From a checkpoint of a small transformer trained on Wikipedia: local attention windows, gated attention.
Each number is 128 + 24 x the weight over its row's rms, rounded and kept within 0 to 255. Layers, rows and columns count from 0. Numbers have three digits each. The size before them is the row's rms in percent of the matrix's.

# layer 4 attention value, 256x256, rms 0.0698, rows 0-213, columns 192-255
107:130155113130156163150158160153120117096160102124094133050151136117168138180182180079141131147113160129124139134154128157111077132148147135114100120150111137112098078088162134140121128109133102
126:145146148129136192161145114126119094117134104152134128075125105097124134154173167145123151159147148122144124143130174137139133143131147146093117113105123124111099077086144117099109164132137089
117:111116144104140160084093147168111129125124148146141126082117152173104139134133111148131120130123115161106128154123108109124150139109144098170115147143136122148112084154113145135137101210112116
108:171141118163158172144132138131147108154120055118142141138130170164082125128136112145111155135119148128127137145119133168113150191129095131134127142137103130130089142104157125151127113143093126
114:132147110122151122117094130099178092151145121116148110086112149114095113124151129167106154109134129132121140141166148139122157183105068133153126133137091131121151124131143138107131132156134123
105:145121143083083116109131130088135138154122112134122126073114100118176142115152173123138156153128082114133124108120141083108089079149136150128115100074154131143100136093132146130121133164156096
113:145131121131107105111127144084140130157102125123136130139134118113138136145145091150099144143133211113077107115132089103141181132117122132163130121087108127133108142120134137131126121132133129
131:092085142134115145138140130170087140086127132127112139137146113074155147110106122159142101137124156137102134128161109178122082110141173132113103150118127117141147182140109151093130116090110146
123:106093146135125149151111122181184121127133151128162116128130110164160169141184100128159144147134165121137140136102144142103147148094145145133125134059153124127131142077144133116127072171170055
110:114127114146161133150089129170130122104125128116142150109109135142133137104114167127137124130120138128168113137103099143119139126127096139119138138147146129123149087095136113130141118085128076
120:114114088122135159139132124158171160147093126139181114149130136198098143093098097120136112108113088117118131140057112123135179108102108138124163151119164120137114131135130147126149073140136095
104:101155128164127080147145152125106131108130136100119120158112133089104081102102104108107111114124149139123132132168095132150116129135149095126134151170124124127125141201100109113149175088076164
115:149123123122089084124074112057113136125121159134118115148108119198102138127098117125158125110140142112136130114114117059111178122128118113120163165125107108136126168152118157131119137184151130
108:135186109118130135065127160164124140081163127117085134113146125126163129142059123069156110132118098131145130169133126128125112053123183107100139119121143121135104113130117142118127104104074075
106:127129119112138081144151123198131147137147103112133102107112134174125133112113098145129149120119144122144121154117136170141079168141078135163114152105133132107153081132141154158133112137131121
116:168092166118138096129121091127204093072134134139136144086128127140138142142166152110148129125152163133166127149117113130115132163120153132130129128142164112134124158123116157094117102127184125
111:122127130140136131136166130093131112159085101129126118111127129146096154146103129164112149151126127135130108147126136141128156146093106145123104105094137123145090139107137110200136096124107095
109:166141098173146153142144149122166126146104087114160131148138120164104116113080112116107149137108229145101125102116103117116117151088123138128176144155083127132114134128139116173143104118094092
111:163148134140189149118105107127201102146123150116172105131122130132131145174123130117138143127136148104165122121101138111138208139101133114126170155146182107129132137126154077131110138176104102
139:121139130140126121146102120173172142073158145109124132067149139083161144148146151104145115147113156129107123124129116149129082149131158143131136125154112136142141089116127119115131130134165131
110:128104104120134116153150158143138105129148115113097145097127140112083099120166112114121150107122107128120141133129125185119063156125064105173119117149082148102167093107138160126133117124138123
100:075096086110174076151127117144166128140113130125134113148100147167072127064108093158121135118107112123116125125090125150134148172110059119156142144142117129126188126115142138126156096137136163
123:177103136124110073092141109075116096145129095119103132118109126140173098117129092121128150132106105146107135157154130137113111145175143138152123112083166131130137170137115147107144117130122153
105:137106130138144138136085139138140116137127123119153154137116115156094133124135137170119130112151201148135116130113127121127165197121089123155136170147108129116088130120120151144124096125161092
113:162140104127095087111084092104165125109102129111137121168094131134171129109092137130146146108119149112142129138078149087124171093137177117130156147093168123132165157135130140100131166152106117
100:103144150156135210145131151176099099175151112112152143104147144106141135124097158117141120121122098120161141172140116154144131153119148139089152114153117141115129125092138120089133136090129094
130:110114099146125123141176118105120145083133114134141156152145125134098119133131128158121110166100120152099122161120153144118120136103154135122103115096091136125089130132128124150157101096070132
114:114162134131155168104117172195148119087157143117109146123138140087141127142082103127107116114139117118132131110137129143134129108121073104134103133182144134117089077116105110122120146108144130
117:111174095150165158156113141136197090161171104094151133103143099093140119151157138142110152118155143123156123151170160144161107155139102150123118113161148129117109141122140129103127128122096120
123:103120111114077102160129105087084175155122084111121139171113164163099110089109129131116149118096148113110133153118137116114097157133114159114156127106098136128162147124133125124148161084096114
112:084118146115161098144199139140117115103141136135103136136129127103091116107109114147121101136110125135127139129116135172132112117118091135142096112158114135114133115140110134147126100085135135
103:098114124128159085131186146139121095152140085111079138133116117132087110091107075107107123116124118119143131127115172176129098139100072127156112121126154140120113131144127110165148117116150109
096:153164122129140168109158096131142145114111120153137147120104111061104137123132114076126107129128070079139128180143156068109147150088078124114131124099155122136137182142088141067141138149134142
094:141121127155072155123137137167121121144128108153140130122087082115157143079170164105136126143116089126083131145119108162137176133153117138100102144086179137130119133094102118142112141191100088
088:159122161145135120129148133165140105160120132116157091126102118136116122066131159178120137103098155136129142117159153128118116133120124094121116106142149137127115111158155120133116145094176138
105:174125179126121145120142179126123119145106112123130126047149139146145124126163153162108129144128093133145141103125123152129149119158123107112092091141135141110088150088143140141090145089121125
092:127105182106149144121155119139116118099119122133135115129107139145070116113162166146116120102101146116161127130149120103127124101119108112104120082116110130133098176157134119149134151113177071
093:133167112114114126136112144130128119097134148141119133109106153170096124147106113064136133142111104101176141093106140116115103089114161119102107118095171106135132166127121104113121103172169062
087:151111113110116108136092133131132168132123111132110110114143096140119140139147109119100120121132066144134141112097181138112117175132150128117101122082130131101129113153145122137119112104157111
088:098082139121137112127115113158137112154129122149115119137114158134147124105090146147132141132103204116139133144163171107111105102115111090127128136100136110131124111183108119120127118098142086
087:121068132172142122148128112084126134165096140151129126096121124122158141138141124148149136137154099140117123151125110113124117146150113131142134122154106114160163108150135114126142123132124134
101:153112150147149116124102100158137107168152140111136101121157132128173113111120128100116113147126179119129130106159113140118186111139134111150107122129158130133106112087116135126137138109209094
100:127130119080178085110120131081128134080124169138088131094119128141130118140141112123142153086125135109176138095087097144131100092140123113150093083153134124130144144127151082149144120159125093
100:108130142116164101132108115096131062132130103152096133123133094130185132083108085132146151110137110116077131132121107164147143110156120117125164152166135129130162160116111125123155097172054183
098:126138134169121123139118097131124149154110150098169109157143148133116116196126138155125125143144182108110132082152107083118180135116115155175162123159117139152141073108146156108119143096165134
087:110093149123121132139142090117140148117137115118118150168110125103080156168127097102143123110127127101136112145097132118140131142081145155132146175103103111123092139139105101118136117149123154
104:142145157133086135119132113181145086147105131127108128079115143134142116161082124143134142097139127099106125112136110159135200125141143135108144167128198134124148139063146152151114122189084198
077:183162155116148128103122129154131131112143144126115104085112113153135136153173134113105121119119127138127152120154127129102152095137100112132124138116131134132121134126142152136112126137199118
093:152132141167116132154160113127125143083143126145148150165095178146119112125099097111136108096104118119162136139114099100119148123125105161141110123106181115155128169136116149112148122170159123
103:122138111122104144150129149126128120107139149154109134082138130182132135161155085124094117139135147121122129108098088140123106107136132101134123150112124130113115098110138147181114123129119111
102:127108188121167139119141139122127152146131091148143126125112112103116127111149172136115140131116093152139142142162161136122118116106116119125132110155126126125134122160132129104105128083143153
093:126129128113158146126148134179134110093155128168102114122123162112126132133150139129107105119124102098126108163150145119132107145112104136096114131099142132113107134122125150147138131108089122
088:154120173125078161100169152184123111104156114148165127121079133138113137091154155093123126115112106094121131164107148140127110132143170146073101162090127129117139127132129131070126126175100114
098:088099193146120157096147139165127127114156105149112152101122114101160130097156110095119113129112072129117117191106095158130147109147114126123141145078138138142104171108096124122120130193083157
086:086122074145156119133139113097118105098133147103104150108161157087170139143113128096149125135136102133126113155138100148142130128151103148143136142114126116141144163129113126122129109138106172
091:138145075169054117155128086115147109135112135121135136155125137154117115155062121135133141099146142128108133085110137130133131126151147138147144129126170116157115097129151134166130122126138156
087:097136184142183138145142143112130128148092115129121122166166091112108117136148091165128134153130156162102116085126091127153146125119132136136155147184122127131123095111147151174133133080067196
081:094135094148153095158100112076141166111115121141120142163170126131125111199104084135145109154149126146163130096134096133121138135119104140183134149152127133124156139109114130117104122152163136
088:132135088134120110141131114083117128113103128127113151145166130139159115210126113124140129108166138125106141100113066109142145127127123166153139112155158112110153133088139127180111129123114152
093:122103136168129139158126136132138131144119120106113122145144148125146153155140120127144113146126140141139115176098132179127142121139118149156123146120116132139085118126124165096140101118101141
095:175152120131137123138167131165130054144133149112150104121121135116163136102146151109110120120122134090111143128164113157119172142094150115113114091138179122116111158092153133133146112159154146
098:108118142135106116124140111125155156160118153145109126090127101126116108128122142123099150094113130127101136084154175115128117141148108119129128116153138134120163133156159112178097114133146145
086:138131172132128165110163140176119091151142140129139091134067136125113142045135155134115154110096121108107121162153176161125124131155150093098129143134139127114115132169116119104119124144133113
088:124104134109144133121138139088136077087086135117106135145126149143119164150137101144139114090122081107117144104111114140134112141092149165115118109157151121112114149122158141100132134127112160
122:132080093133108148138119118134171074195134102123108103097071168119146110105097163157144123148136119119113123116152112140116152143154145169116150136134136139165120156075144089146117103132153126
115:134138100093157152127102107111152187126135142119123127113093156121137158111152115171154138128118119105128123122078135131129115137116141172154158144127109125101102130097113122070115116107116117
103:117155119131126117128143154121134149107136190135135143185133116140131115106109089074130090153123095151134141102148101128122127110173129094156112115155104135100105165107127109149155056108104097
105:107103106114110083154095144129102165107128118153146142157184085192125145151137138111143101137132120168116137103128124145123148142143132072201077126093083130102144154118141142134159078149144140
112:138125115143084106157169151080103137134106158137145101190150097171156138152104097049102140082125110087121112108155143100122125128125121124111105127129147140160113094067115138143138123156156135
123:146095095167104139137129129138133101176107129130125109133112178113128099125142142115120124112140106069078137109134136127124126137100101136104159172135104119141138082147162153139159148058134132
113:167111125118101125146135116154143106145148075126160138168062113127107123088097147102132122159130090150109126110184124127118133123092143184146129164154159141157136130129109113100117157113123118
126:163128135131134158139139149147114072127095082134108114112118149170164118123213138180111123106142162119113132124109136102142131126118154108142156149124094116139148110219172127125118133115107110
133:145156116142107086134178133141091173131123111071144116088152155124134127117126088081139114137144128170131142121143105118129097154126141124150158111174118118143128111101146145149119100112111158
118:127110115141102111133119148159110153126160090157127132141140092159095119138127159098125128139138182151131134122160157123117155126128096095111125142078156149148134119150158140137152168171150134
097:116135127144178113135117139096134156133133178159116121066162131161140137152129114115124140113137140096144122190074146132137144125133070083163144089129122129143121113116139139132103109126156144
110:156117152125158116148136151127133126139134154142144110114176099138069121145123153128119108159131134137075143106140153145122153146146135064142080096154083135094157100152141125104096094163133153
101:115100096140100157141084168139127145148140146177137135140136141183119109142137133102118110120145135121113134124157120150130124088176115057083128134118107138135106152110142166133111105154173116
105:139147183124167114138156122089136079098102117120117116087141119199192133152133121160102136116136163139146139145082138125137145138140163125172137093138124120148157133106127115131093106155100128
110:099102069138111116146113137130144153151116170105163130142144116149104140136084108103134108156139099158127147121124139145126138141138102136172145127172120140100113109093158141120161071106162125
114:157142133126132111139125120132121123167128119126120111167131131112150144094152107087157112167126109095085127126111120137108095156139118147164105142148117127140127126106130117135200117116089093
115:114127064111145088147090126117115151152123152155128128111131092164130135121174091125138130131136204113102122139074145143118123121139096091149155124107088140099160114141145105115164099184131073
098:150094112141115132134136130146121097177144096098102130129127129095092120099159138149145113168120144100081141132132111148105105152118117147153106167117108123146137135144147103172180133089101126
117:157102111121110149136148096129118133132138069153147126177090137099214124103163134137144137089138062138094122128117138122135142106145131150145118155097095124107156152142108097145137105107118115
113:124143107101148155127071131133120149108145138176142145084070126113108135097148138137114157125107095120149115181107139138124118109121111115097107136115155127109132130170088147105124163150099124
117:183114170149121132130177134195106116111135084111114131103154132140121141104134128121118126141129159140148131156127119110131097134098130123118140110129146139164130115115123142122100146089102157
107:168104112155125155139115124139097123090131151151150123164152113146150129105102145084125114141129089107131143104147142115123156133100152110156117099164136142102147111131132166092135100062122116
108:133126086115158118131056127118105168095095126123100153160088117149086155123125077110161144153127082113102134120085144122123113150152125166153138125133127129091112123123107110099188118128113086
108:130123154103160165117113132110129167108101111151132150074099115184133134128163106167093134098129099131143129168057147128145130122117116120166142129113129125138108161162116151105097140141149117
091:110172150153142134140103148121124136152095142108094100099158160154144115159160150162132141100129156132123156108118123123132128152143132090149153121097103117141149081152175151126143133179147113
124:119140087120124131116085145084105132110127162155143122143124148146101144137141106139106131131128085153165115152133095142139128071137136117066140092127139126084094168121137142136129108147104093
100:129107109115134097122101138145103140076132139116137167094169126177120126114107144145113122137127116114131151094122115152141116094126159116137112150121112142131148169121160159149143074086122144
099:167096079145127173153125142148110134104158122173151087126172132165146115098145176128117133144139179131134130143150146131127154105118100099129115115129117133121156095104136151116091109107154147
121:120165125143114146125113128105102113139096118113140123161113122095156131107188092124112141102130075095163126153109123110124110100111085158119165146137165125118076115118102140137139163100135110
115:104102113112093195119122125101129096103120110157162123211087104108143144133110138123147125107136076137135111119162104138137126079141136198078122141130166128108109167100070108140129142155101083
099:103102115155132133139105139138097179125156167153137159121186145181153121146180151109119127119117130119137134128123091169127160120098120104143116131109106127124153145123138158104123085082114153
106:142127168138150079128168135107149093178121066144130107126137130104107127136160153149134130146137186132114109129118148138126148131166123132130114121101141121153135147142148079130136127186130099
107:157128086108146123131154118111151091163144135136097117115147123097135109141134089123143109109120151141130130089107131143133113155143134112153126090155139129101110169100127108135144108177143141
084:084158119104145144155111142118121107167123106134138140141159102124118139141130122121131098135118096106148139103129159106131122129106137132096147129176101149074117115112130113151181162124122118
088:160103124137113104117102124113150146134111159106132135079065173130138121127133138139130142133145085155128114154117099152136148114118140121132121141130157127139096119134128139126088097141116128
115:108127119135131101115136129130125140092158155137116131117145085156143164124138115162096106107099149135125129141096077163132123192118090095161138111116127149123115145137115126134140144158136143
080:148099105142120138128155079160151164107136100137143132191098146162156114099110117128107137171134083138137116148142114125149147077135114148123103110094134126130104139137140149131066080085129184
106:147131120110126101110120162086148099162102112105068138065129107086123104122143132135134138099106176098122142140084130168125106181108111136136141144131164147119111155124115097133176182148097119
109:131144071129151119144145119109138170046129136150145140132183090116150176137088090167112093110103157129157129146125097133127119140130121113149120144094143129115152130142112125076149121127179123
112:102180120127151146117113138137117125124126117120131137100149134141092113163131143186162140117141127068133151106116098146125087116118138117127144161149131126116165105099134146156088118100136107
100:105134133129137106112127109151127175108130150157131120138133123144122157152118168157107125108124216148115137132134164130131126151138118087134123146134086131102130077137162140120084112113109146
113:085144159114105164124111116155105107146149159139190119211154106159116134124119138106126104144146072120141142080128150118133148077120157096114148105151107129124125139111140177168097130152123146
105:121111136137176111097128122103128127115127142165100124177093120143112125138133117102124141145110143109130116193124116123139137100147106130127125106124144110144166128162125085104106082125146133
098:163099134157110143129144106103161122131115132075170119113128166104146091160127127143152122112171104161147135138129111134131128135150163161158121124089156121150165110097141131071088077146150127
114:152070103137128111134127083099148100162090135137108125106148127111157129153154129133149108118131110196105117102131171157127179121118182140146138095145098103109120077107137131123160090173160104
109:164076151135132091120153117153151110144129163142079120131120131098120113116166138119126163120085159140123113120134167156139149165158104148112137126090130122116118125156122108126136116115145119
104:155127150145139089147136164150151161111138153133111111097123131087108147086116127124098133124109173114136116145126136180136106199089089054146123156110164143124093151147117124096138165095098161
106:099154127148143142124144117197110179088134138129114109107154142128170136131089104115135156120152166147129097159171113115134145108145126135129109117105117140133135091102145127135138093142092125
087:078153166108172111138094174101134135118168117131190106112136116117119152119145123167133132103113170098131120137116127137123106122099089116157119149147098149154153089113116115130139185132170083
085:162132095141114146130127131145157161106092137152147128132134130135136146107087160110115135156141080135158139134142087107135126116120142140128108162058203108123122120153132169094098073086153117
102:138113090118155115132102134137129164088148120167145150107167115142129158139112130129125103147118104139141153114120120094144140161146110120103112127137121117080083160133143125108136116122169110
091:121141152132171110107117134118114106162177130125122134135034153077089100130167139162118139174134138113099114149091177134127144144142092127127139127181111141108118179159119108160117146131073155
116:109161121124121125121126107102109125124111120115136118162157120138134124160113151117100107084149173134097122127138142156135091134120158078146137130155091115156191075121141129147091153083138138
080:123156157117139111133087128149127112162161164123136095131108107128091117066139147114125126149088139148129112112111167151132144162137096098130120099164112156116112138140132121187135142124126152
082:157083106149125112135143140140148152087086111146071159096179136139157134187150108129162140111143140134119120129137107116132127170117111156104131156134128120121111142112130115145113101111129121
104:160138131123137117133098128121133118100134123137141138143142147117128117168186106109165086127156097147116105088116162120136154159134124167119136117150125127119094162116142127132092071135134107
096:073148161123132128135124145148112117131173156166139115159143118149079123090090124134125135114125144092123136143143168113130143133117089091104131100174083153131146129138123143153133174107124152
106:105137115125120128167151078152138108125149126112167103140109118144148136084091123136106140130137115138115115136140110137124127104155160110161138107108129145132155151131131149127138109174092169
112:156145129107135110118113122099150099112155122160117141152151106129093134136140109132140136118107115084123137107127106155124110146120111135109112088135116106151121156137109117143085126055178120
098:150090110131137101106149140129145121104113151153046151132198111114146152170153120087143091106107140120128141147119093168144115197168102113110136126132139128131122177103115098085103138150149142
116:150140139142117123114125158126115157124084092106089145095147147126131105179151107096149108131135138140106124097130164125128125185114114128129137178172128124101105118114113101109110107137107133
119:118111158125125128148144113143119112107155110135134148225128111164092116130096089138132138134133091096127127109138138093133124141092136126085117106144070115133177151164124138155133100096124146
114:142119109129163131145120113103122092158178109127144127130082077102111132109128142144072159126123140123132108117096117152133115137104118116146131103136091129147109153144146115160120141120137142
101:132152138127157095112093149121131157119131135159083135106120110117107125096131117117114135152090166107119118149076159165139109175074078079125113149150130145133097178157107076148123154091096160
084:121143072128139131117124120151088130074130114107087160133128150163135148120129106140104128150119164092102142118176147102135117121122123117147152111159139144117130121144132088125168139090078149
081:152164124118143085141135149123108198128090140154113166129172121169105111165159098145106090152144184104114106172137098085122161155129115119174118110173130122124095128113125132160126147112119161
100:109179195136107135123132101107114109181136105109113095173153118159130123177122155060138138137146121139156120099117156120113171102142144124126140119112131125104099096133124139124144143132133133
093:176160140142132138111115132101130110124165113153127105103099096143130129108128138094126119125109049122154131140088111174125107134183115170107123132108142152137134187147123112129147133179147096
101:118092164105093138114104134164125149131123166116138117143147160147132110078107131084157140146131124148109139135156129132138141138135150102127155157118167138141142104124129180111093124096199127
093:093146136129142103102173113177113140155112118127116144124153151164132141101148101112145149168146146131106129159124133099120178126139167106159145116120144109135112091083134147141113131141143136
093:119105145131110115131158151148145114165113150150098102152144130133134118049080094119138135150135065130086157107179172108141097147119124092124135159140180125067149131126136166114100126079138152
091:131147126119099126096116111131115093166131101108087138110122149156160110131146084085132136204135078142118130084142130165118105111126159139129159138140183122090141159114126096140105139132100141
087:079133078152110122100117093137141138119133082128109157108093114094108130112148128191115135166147122128155098105093157135137159132146132127160112105108103117115162171103130109111051145178115157
080:094156101147081155108151111117121136105107086147179175138109089134121137124127102151124118170115119133126117139150132138144147120112131107145141097110125116136149116081145113137119141130063134
098:133090154108147118126100166109151144125151128168091116107153136145110117144189129152114100104109125108111131167096073163132110163172116117100123119157105151135084165152102106104150144110124109
074:167154128155122155168124123114098142113111131087183174145097106143099121111114116137140114184142142109136113120147140070135128127065116151139106134126140138154125163108142130136110126096124140
089:113098155145107126135175162128115136133127157174188124152176111141133133142101130152101097078121184109115129130149081123123121127168119130119111102114141137149115081108155173143154095061168123
080:119137094148088136146180111094106136123100107145144182130124100157117158124113073121133116176127112148141090125132168095130105142092113162146112137123150097124160122090129124165156125116100138
095:140098087125147118138115127123163143101125151124119141152089144079117142121158137205112127125127147099098134140143107135127100149110113140105118111141095135124102154151122103095105146081126179
077:142156126125118141112081123124157072170166136103120078083086151129158127147113169115097155103113103129109152117135108158116089122171128141134126137131151128136121169142145142160132149105149115
097:079151121096142150128103157121176112145132134126113099067153137093108122178166167114139129104130153138129139129081162136147117149145131122129127147124078145097119145157128150099098130156112125
093:114154149109130102119132112156119156121114130099104140158150149160092123107114149126151126147130178134098131136132126068129166120107157082119153136142061136136144082105107139108116134103133183
100:104147188096115085107105113151115160112127130092098110093168145181140131139181132096140118163118131145138139133100133092121133118096132105137124142115098127102090100107133161114103129124112121
091:107129115119123132128125108130116148127131140153145165125042120121147113068057070120151150133112112155149111161163122199138133128119146158138133136138146095138200132111111111099096144146103118
078:065145120131140119112093112152166124122148130093127086112115149081133131104131192149124138076134123130144120150099121154141157116160153136123127116116092159151123146157125143128131147130144144
087:105129132142122131152153117141110161108121143120126145082155151144149145078153090157157133157145121150117140134122121064123122114113138105124118131141142120132135113077142155162129106137158128
086:117101113149121138149139080134126111104106130093178161147138118125119163141114144198135133135111161150164114129100167087136146103071150159137113116076103116130116117103149118109109140105094144
085:121137133099141123096079144134142132109144149101091099086117170070140120146163204101126129090103157118120130167096107154133124117144152128126148141156106159167127156174109127092110143103122164
085:180149133160158117149175117097096159137116107119160130195114110159133121153134072146142130170134102131156114130140159104113137123101125179160139075130171099103112113083145131150159123148104112
105:163130108158135135152121081078125137150114161103144125116118100130121136157084108102142126161136101148157096145109142114100138114099110210147092125118116121141151133130115112108169161158083124
101:177139174125125123130080118141116177124144120138144100178128122107083125134198178062110107090115113133121129131099069112121162149152137143107121121131064147171095103158122115107140133167139120
101:141138137133124109139124174119140165143116199166203123090135119113146125127076127127123123111125150152111140089152139093145119155120103115140109149140186113142150111128136157136136124096147107
100:122094141142140120115115109161114151139142142151147116122122134123124124136118113120124148120128122155143125176139102153127174117142184146166122108103151129173143077136123127140097128166149118
100:088178086126114172129154096099110090138123111117133139107094083089120131130104162135114149090136127122116125126104133148147132150161144136120143117129101123145169130143126083136181157188094118
100:098121099166115151129171110119100099100131099119148125136138115116120141113166104175114133126119106126144104157118111174122138101168154164109139095099114115122125142105166115137139087140090160
106:148121151112122133118136157119112146147105097141114137145188134172107134212173135150098122138150142102129113155105115108125148145172144135131138101136150137120072136089114126117136154140094115
115:099172160137074170148126150140087122129116154127138076133142144113118066100100141090107110137107126126141122110166160161141108108157138126115079199097143130115150095136141161115152188131131120
133:132160140150139135166083133190123117139155159133153155133152136142110153110108124167146122145115101124144126160100136166107127113135090073122154131147114145112113136149104132115097090111085156
091:143114130107144137120129139116139130146133096148112095086156125085143097104113118115110120131122141145132144099118146097129100136130073124089140121167183136116170117129148134167183124117150104
125:140117083125094115127123122146172100125102093130105133172114103164122123111106093126131133099119101106124150133156094118128095140122111123121114154127105108138172106117120167094109165132150136
106:141104155092130168134130133142098153078138171156135101090164150165138147117118116115147128099145165107149128103104128148124177129138134113161135136110175144106083127098123105107122091114092112
113:159136139153136109168133098137085109130118130137145168129147135153120121128118125089117104144111133146133107147111142182134146129151183152147115122092096137138105106100129102118113106130104143
109:117120110122152141132108130160125143144142138112145167139140196134144150134140112177142158166145118129117150162149098128096139110142090097130121130157154144102075141099111136117101082115129119
093:172132122127090144137156133125168152194160148139128115147161122157112144149119143107144120114098151098115142131107115157144149144134088126128130125165137137129144113101110130136140080145113177
082:105137159107116127123116129185128170117117126106139201133107134204135134170101094119147128170139160123122114110140103131119177094124159135141125108115119122137104126112140127126084117119132120
106:105090088134093140122136131141153084103115165103105166144139142109122115147112107143131158146126097133140137138150148110133082109154143111081109159135131102148102137107149150113116124141102130
103:133087096146114112135168119073163129156119114120122116116148127123157124130105161088127135089144113112136160125131113095141132122091113171147134122139181117130175115118145165142169119114153096
131:154112136140135136100104144144122135089145144112106105144133106132139124112128136099123157070115159110130120131131108104145139160115121131139127189127154133144125120173146125127185150148128137
085:100136133122121139118153143111159107131151115145118070105140122078107125151163126162092135142124109120111127122129151128168108136108105074104124162104115135118149145113115108159177130129153166
089:170155155107127118135104129175136188067106120119123174125096126165126127152147115081142139090125140115137123102127140106118152122111173133155144131116107133157142145112155136119114106158118079
088:149127127155154098135114117145120145100142118098112209111109117146117120137143104157137140153141116145105125123102148086110133129125125152149139094125105124154112121136143123115082132123123115
113:135160192123138111157123119093094193127152183165166106073135164145150140166147142136144118117140156115135130117115174167111146120104117112184131154077093126112124136066123121114096120130144092
093:108148159139141102105093120114093165100153127098118169130065084108140152137145095118119137136142105126147106131112117094121166119114135135177140110118114137139109153162130108121129142145156113
114:090133151127153119119157154116122078102154097130129068107110086078125114149120117127122113172140114137122113097137150148140091134135163119097144082117108116118155135163097134158116153122163110
086:130143086125135132105112121154114132114107157080097165115114110093123106157132128157148135176135140138141110109134143126124104110169160147144113113119112140121132128136132152122092121101134122
111:098148154141159108139140164148147153071132114120127179112117136137107122141156102169104157171151107164110117119142144122121117145078122106128137090115144122135135111068139105103113100127114143
089:126130106107134099153143122088183124186137139134152096097160153100109113137165167142112101118106110104132156119111135112162096128129124130135133137112094105127169133099126147126169113105155137
107:154100105144132148138151108146129098152109070139100145160131112166105101140133118101140109146127148170122134111117128128129140118121139144103114098180139134136117095123112152182115147098125169
085:142111146120131146085085122170087131117100116097105156134066128130140128124121100131147123142143159141122101123150121116099136126164164160160131116145144149116125124160133114115087133126111134
096:131109119127159119109116118151122132180142167101115160140101127126117154150139128158157126140124162137118104145138125113102169128153156148150125108152093146118106130174147156134090149133131158
105:152143137118101099158111091129132138161122138155144148114119136177137131138126132115143105117121116140136124130101143183128158130125096146132114088098111119140116111075123101161098087135112111
111:147119135121130120165124112121115132163144118143145089121121144194135116093134141080129114113112152149135119121117106163132159135087113139154132108161154155117123083110107126154142111129121133
101:118119114141139113133152128110117079138087094134140095122121127107127106120143144112104130162126124174131133122144128151151077142138137140098115107139147135132150106122130134177143158131096138
125:098112129117119148108118160138130103124101135125138107143155121083130131088082118161125156135125122090135137130135117092129119116127099102119151162114144132110111159139140128094164147109100109
093:123113117158144133164125126100143105167104137144100093099141169146120115128168169157124109121137131139115152103091142171124098119163096115115114105146133134120157109135139158189123132104119126
125:116158135125122093149133111137092132128130138147146133117089123124129133142111142132138078148126121132142119141138146198128128119158144145120135081089090112126129117091124110122072123135110122
128:166153112118114117138109151134119168132145165124094106088098103167126126148149120150124115054139142120135124093106143112139135163089085123150148101114135111156167097113153128135130111141131110
119:106160102105116128133148146123122133137127130143122120107129129100110137149134127139121091157134123115134127123110129147128091117162144122078149080114118103117146139053144119126120097134136127
070:127089121132137155155150151111161095146143123118102076131134097141116139115119126119133090115107191143094136107170119113178129147130124136080176109151155135113104103114113130121155122114128147
072:103166116129110131153122090107125099149135083117124137094158145168189124149118160101135124140126117148132121141090156147090188121126112130125131133163093119142118094127133150155130124097127127
072:115125141135100105119080113158084121088117123114133185106142168132146129173123126129153148132154131120134103121115109165048172085131119140162097117092120131139102145112135159140098163125137116
068:145117159161119103145117117148121108116130137119108137123109135110079142078158100125130111134121124118098119116126133119122121090136143099115119132115092136124133103106145116142143150127141130
091:122097108115137152116138118130153152119144149152113077139135102144206122123091099168135151150111116135125108164137100105181144167120133113135113128133140146159109142147106153128154165124101086
073:106108129121170138147145139100157107135122125148127072165124124135123144061150142145110115130092128136107131106151148135196095138130126124097174131164159121130135130127113119145156100139178134
077:152147135144134139210091091137076110105123160125131157109141140174180150140156153121118140085116172121113114123095103147120140094144112125157135115119140139138162123100135146187155137155146082
069:131116124128132112116106108148093154099103129128131184106144167128143136192119099157143167152152114134163095148108115127041145083139119143158102128094087124120131137113141168139108147110102125
069:138138118154086182165157147130139113095151111135105114150126124158157143109131126109113118136104163108075127134124137133229113149127130145098147130131178130120129120097126125155140079139144124
072:131116092137134143138156130091187118129123124135129077135118116139115139077179117134095111114073123133124158127121120130200082166107106140077138138175157128127142133143133109144149080144147141
078:103081105110126125155094133153108158134130153121114155145146177130155122139101131175145139171148106140119120143144109132072139118130135103174128146080100142133120102158148170126137140112065153
078:102105076114118143165164126102185140133135113143129073141113111123152137065140114142105109144103119118108147151164149151215092155140113148115155124156161126136145128129102098158142095140154146
070:112168155145132107123155114121171101159122137146103074142130095153142142092148119062120105118100117110127135130134132127187152158133133136093136112168144114117148120106133077140120104138151147
089:152169094118132099113102100160124137144090115094139124147123126073098133152132154146142154113189147140157144117160149127115095089120147144162143115148100134139182161138149118137119112130151160
069:155139115103149110121103128156096159139111112119136176112119172105146121198113130150138151148160121154147108132114128162049130102140143120181115117095093118142132147126122163129105187089087122
063:131135110153095123113078137141061145137108152121123193144158161122127124112096120155137148115162102118153134139107116146071079109129139104163106150094104126131123149136098139102118192113095082
073:134117123113123148136182142082173125133132134145112072171122106166146146087129101110092103144084137126122126146151147106206089164141119144070151128135139118109148125119092114159149096127147149
075:139131137134137136159172142086185119145137132126136065145141102155150150097142141130092093133095146135117144134147132128215112169122106143076154114175143131123129130131132093132146070130152133
079:108138137144103111101115120171093136118125154128116182116123149121124112186101123132155148128169128128146111137114128112061169094119153111145096129089082151136116125137132167101109162133115142
071:141131139128140134111085116163079138116138117120113185095135161113123121187126136145150168119153136117145103120104106122038158099144155106162080134105119135135140145135127147123130156132117106
076:168113140118123147158144102131087129137114133133122160130116129108115124160148112157123139113160107137125106136121151129102151101151112115088101112102065124106130115129118169136109127133121137
072:113126138123135104098120121182058136105133150116137172093136136127136142176119126122146134141176106116138115122139127126050158112132130120144115126074067128126142124113132134126098152133104136